config.toml
num_hidden_layers = 11
hidden_size = 96
num_attention_heads = 3
num_key_value_heads = 3
head_dim = 32
intermediate_size = 320
vocab_size = 2048
hidden_act = "geglu"
norm = "rmsnorm"
norm_place = "pre"
norm_eps = 1e-05
positions = "learned"
qk_norm = false
attn_scale = 0.177
bias = "none"
tie_word_embeddings = true
parallel_block = false
init = "orth"
init_std_qkv = 0.051
init_std_o = 0.0
init_std_up = 0.051
init_std_down = 0.0
optimizer = "muon_variant"
learning_rate = 0.00759
beta1 = 0.95
weight_decay = 0.0092
lr_head = 0.00484
max_grad_norm = 1.0
warmup_steps = 200
schedule = "wsd"
decay_fraction = 0.943
decay_shape = "linear"
final_lr_fraction = 0.0
batch_tokens = [8192, 16384]
max_seq_len = 128
doc_mask = true
train_tokens = 90240000
max_steps = 7888
dataset = "wikipedia_en"
Each number is 500 + 40 x the weight over its row's rms, rounded and kept within 0 to 999. Layers, rows and columns count from 0. Numbers have three digits each. The size before them is the row's rms in percent of the matrix's.

# layer 6 attention query, 96x96, rms 0.238, rows 0-95, columns 0-47
091:539509522470501501459541545518513525448485532552467499536433533488528512468468530518425506500520625518477565516543518607521526506511430482522519
080:519520555537515432564529451497495459424525460522474473622552441552486493499557466531429492512496528511513496500557490548482508519487456510462497
088:606488530507567528505468556576527509437530474554473511534586528526494456502466482466456503491483530516434499540516496558485558474428550445541529
089:517441445515467521481531498478484539504488473476476540530468462437479452533548473528556493611446489529528476433404569477481464520485518486536500
083:460527499484487573521477420505481538503479444477525504463564486535543467491563490516505431469529523506482486458468537448529516525581491494432546
091:532551512511492573531458471469523563462529507510506527526538513561506527450595530521505485461534434542472488551498485589448546517408545559481529
094:613541491456504452533483472497481499482490498501591484501550479559541450509514492495589459562538472534483507483469505509540457434464487457539514
090:496510427501520490500427530474459473571517531496497468445521486409621422493528527516448507484431514480446490436488555501457542508466539475503468
088:531544561545451453551478489490554574574450497466511560518586513480549503528492573533453545456485510529540571482491529582466567504526515506424507
089:488543546540479455473429455517463446487509524485540445508497446532436573536520575493504528471487451469554445493538470479473521559513479517567612
108:488489462492487514458490514541498516532506475506462529497551538527489544598503547440520493561482565523459471435521515484482514566543464542465475
090:534504452568510382462457561418504500476419482551492523511473547513516498440487453511509395471479486484489476463431575531472428519513498494466499
083:532463573475438436556441543513466548518500447453512492465465464539569488576535431529483546533471489463445450470516520468497474513493473456541547
085:447596497467539473518468515546560614456519527545519511467488468569471513481512554492501527430414490476437515428515497440521527551415520506540523
092:552499486593521486441443493418480479430521484502475506540534464519482498569487456499478583515546534378519512514516556479531504556579477476462450
096:593474551438522506510564449498546572454544524524514522544474482506500481457530529444478422510498490569564490369465502519464521446544523493540548
087:552523446498490390449495451439543455485473466455533516515531444516462486491551539473522495535472495502497538537524497446485489459530525510456501
082:481552520551510540549445466558530442529544525447481468472465483445435440524517487429472520537516523484453479461457492506485539503477514440535489
091:480466573465468460448528484464529527508473548415499524486424554484517603543440581475479466428502518463414554506508438461496507431500458509446521
093:468488525515475511575463544470536487518552519530480485466485477513424536601504457519429503443466551523589520457507514509531561521407528452552498
087:503482446569496521484465520506611541536434481500545489527452511481500485528474494447428455453541555446505460540576539493490520477503492536496515
104:511523506492486544519460479466500560461469502549484555488586553509526501463501495497462532561536500532510549471517412506511508482451505541461574
095:493518432472452512555465441464537477475494502515533512489532417521554480531478529505496450532494501493515474448515426478561538480589478568512598
090:519482528482516540541557554505511454437470453572503466449492484479519587510552540521510526450426438499500527456513583481507432533578493491559480
086:447487563517508528474513485492487561513602495462509476474574554447467577504534505477525540482474513492438442511473577454560522530472431521495499
099:556527471409453454481412533534484536480526514505506419485378475491471519525556487513468479520475495527447448514517458531468524458484490476510482
083:435419492499474564449482495508515489428492460539640511517491440526478501581469493504468501541520535517534507561477498500439519522513506465491451
090:527542460447456413422540476529460562467504470544483444494522406590476513467472454555484491474463511543517473480439553584455443540509390449533495
089:486503451463492532455508513457463445609505479516522486544554540473513475481547440490552506434469583529520562458517464483521571455594510496507493
092:418512580509432567491543528485495452527438519467467504451457522599514419538502545529432508490515506465532499430495512473459577546517486482489511
087:513460564472565465498511499466528512573531496521515516517460447521540438468535571506531476435507494493516456423528455490468500547512565579511525
093:472543459488494490517471480459469496549486573496487483510426567533433490546509538504527410482481555493517477497569549473471443521480447518570454
116:570484461491552437475461507472478532487469473462530492548420545435485494446506449481552444516492511385564462560467507480465433498563523454541484
106:521497435522497447582482549489525518525475522612503488492516501444479482532487516447507465482478483455536492543561450570548465514532480519450512
120:523539508541444521453579515552562472493477536504502500517475502533503515532485526416508525493441534526569499527550520449540448439590465470522496
109:452483484560522503480465434475462530514460546432594559509510482504447508538560478446477423487425487504450521531474545498486550512508525459519477
118:392554505552437539545450578543470506559450471514562502515531462537431556519554501557536417504539482567471495421523498431483468507479508470482491
110:473449523442459461467567425521478495478481575472579503502495493462480531550442522501486561538520523523505553608501420522445545509537448503439427
112:562463391491455581532506530499461465554472451518471453490539463445504494506465453448502516541528538488509468463432488507390424483502469488578467
124:524546518523507505456596511503560485510478477495424532566437519564469502466502545492510425437508514554485489540509510439480516491507473480558507
108:495498458511528482500475507544543476460480425528487534563484556484499528477453520469533504486524526453538550482566477509519514478541477517505482
113:538467525517484561543532483549494560478557514523461523467548501515482510536492499517589575540535482519546484509499586566561495517498470478463494
110:518529520453456518463498523453543568481481510479531496520416493548450525473511513531516496505411499481424421528451512549477495489461548544484407
117:529520570493500460458526570447501560425461547461498471496489493454546539479430457462552520494474438480478457494471531429598449552525451504574547
117:505502559531540619520475440504471530453477506439514550537507449486492477444479485519527523480499436462479592492466519553490508532482445484513463
130:564549480566487430557490537493457464518511510424498489553554489566466455501558428544457507494573462513495487502465542515512513424520450589489480
118:502557476545497514507451454545548493515459546488453541489560549521516423456572500459581496571515477560537503527462465606454549521469462472471513
127:547543541486471518489433517426515454484465504447544452476548582528506527540478492510524443484556506417439510611448570449517459481518513503496461
125:501527448483535512458509485458520484529524507542529444466488447472559520447560536486518483480460453510461495495527471479545498492499477502609525
109:484482519448529566472528499555496503543455569545465468536557488567586472434521487452574592415476430517468471505492395526503491506517536463525512
108:444501490589486497486427453517538459471472490474543508450523505452495563429527471473501549518500542465509562513490490532575529460445515495509488
099:466501532541444526451472469507467513504454511490379483503475538557518525494518518561486495437443487447462492501539494463534444517462525467531495
110:550574468445522443448555454583422451537524484548515505523550466597501511417514519504510546438490417559488475574463507545530502491500482533604519
116:482477487494563492469573458464506481506473560540519533463530538582406505529463534492566488451517535510549433456545531493494481532501472518495534
108:514446557456514525552445477515480477458545530493508500501549498525455477452541389485528542591462517538497512505542472541510483443473452468472579
110:491447481479460470513514533444480494547500469470540511461441577556453488504526501442531489503522507462480505545535520388504528514471485434529426
107:502442532409466509451471520507451511484485439508488486489455529521486400543510488502476478439484583536480499469546489578444514406486455528493421
101:515473479495506549490447543568498512490527510530570526506548587605522486474544530482488472421536463446500546502474518545542500512460436485507477
111:537429518509426533560494514504483477505473457534563558532520527499505576470460437521492552581535573576499491544523459584540504441516566480514481
121:466522519528535522512518442529516501550559486498444418458497512429540469503502495432538558396474505519504487442509528526507496536402536473474463
124:452521493470491502490482522493485434468546528518510499401413507547426496496522512503483459489585455525441473519524565468528508455491449513531511
118:551534467530432562554460506473455445572478465575471525467475511573577455506461512440537520480509465554539520497465421459510488405515543448546577
122:509559473550486523429499472424543421554487523449472536563471503549481527470495592474553492522522534481525592486528523507493465471511540586502547
112:501463493516474464511539482513486442539512435443501505529443503468495504566467492548469526493485422411492452525538541507465481520498453478543454
091:486505519478543568513505470515540465522537491505512548460527481469479523499484506487494459480541512480545579563477467523495517522539479547492544
096:422514485454486538516518516520509531490489552499450528513497480414488485454496508501572483517504515554487489464532514535448515466478550500430466
102:544544455453535483510458483482477519531467550520490507501506468505537421483456457472538492506512477472543451525440564416545468375463465515514479
093:547494476488451552450475490622492455492472540558490525538556500478530449513489463448476449598539566454513529474464474492553507419501503524535577
100:435422510475518515537528498568479508505491475456452551535518522578468524388476504441490534478481545517465538531431464520418578535501474573416479
088:431547530578538454535469521510503499526527476479537549544486540467491486514494479554531503487567553542479505435509467501527533443502519581445545
093:545536537565455490427514519496501543477501534498428527564529538531475470551548509462519481476586537494464498554446591476538480460435495549443521
094:482569517531430567435518555534476548513500524485499509509543523501436550441486454526458458556500463422465509527485507421544474457452547496548455
094:536558499554548407495451481547513514531489506494544446521535491518466542590518515414506471488464494528548493534571477456469533522518446469457537
099:550557542550435476472463536522487493535489552554515567440520451554547425568519506530563502505510424462457475536410472532501460579495446473484510
089:531500438464480455417551521508544477544494549483480410501554563478487386540440472470454482489466542478490405526450490541549543504490481489554551
097:477539535507500537562509527509477460467443574473526517538490507466496505468498483565474555464504557508495475543576420487470448437499607475505499
097:499432457491530543451540470512488542481586520533474557549486504476420534478531477581578466488525483499479477529488471536468544510500511575511479
094:434552463515509512470496515502576432559481558446429502494520481463472567537543475529578432491486493527496512485461536469550544521517493476540482
082:474479531506441472531475501577511498478570496548471437507489519434507417447492532397489480470441478517488536558509494467472501522575554455543565
081:501421552469534458470491488489496450484430456533482580495459460444555440472487515412484473473553486486573547497525515567479505526528482503499526
082:465512555508514516516436467464495444569540508493523507529567475516468511493484437484463523413579455516457534495503417452567486527458523511458470
084:450482543423457447459504510504450529481428397456445463469485512476505463518518525537515487474519454509531471506422512460548503557571602521437465
090:585425551475516479469462511471442518531481593513509429519526542495540482448531471453544528483488512501526491521498546565493476572507530513516522
097:518488450515510493458531559484473474588538479512478506504459475475516546446450540535562537503439467468470402463507491473633461495452491515491495
091:471521438545485490552521506436526501487438459511477464541458496436575547449427495442471467493482526493476422499431507458533465529467509506452540
110:509545516458494510497525523480548414535509467452512474505535488565613531521515451462564528508456483481549511494580487476483550515484425542492526
091:488526439503499479458496494460478432481489469509500477514539610561507434483495499564524532549542496550481513504463473463443528445525487450488521
098:466503489515551503593502464538501524552559519487446524488446567561487516572505527498492440506476526469490452526502475490494469516543513541517512
096:424425548463524482517475477511438474478523553449488482421475615495531534535501507456482482452547482460474562476541517503463508509548497472562542
088:482437531496498507534474565455488471562548468549497541531501405559509506519578551470510433474578469515470453469523459438448526491510571416479459
099:519499405538563519474439481461473513518445538462441498500518550495520466456478496528474512485475474433525521506501470540544454443550528488448495
096:502558476479483387441565526539429535461459527513526503555440457555443490522409444501496506545472520482498549476442547481511503509474461526469488
096:538539565463527432529519578460451468575507509481502480489542532401522554551496518498456506523542471473504474492426456489514461536418470490563511
091:507531457478488460520537480538461519494487469517498499564572466447540517499503494443396599543494491508505545391513511554532497483539489516579533
094:471533481474536437442404545448541501444536532496563422444574551463475529466515485483566453466561526476504555515474562502536547515500460476491444
094:431472532479445492451465437527495483495471456491536483484524518511518511438552499533552543450465574509508500430495411509518520458504561491506540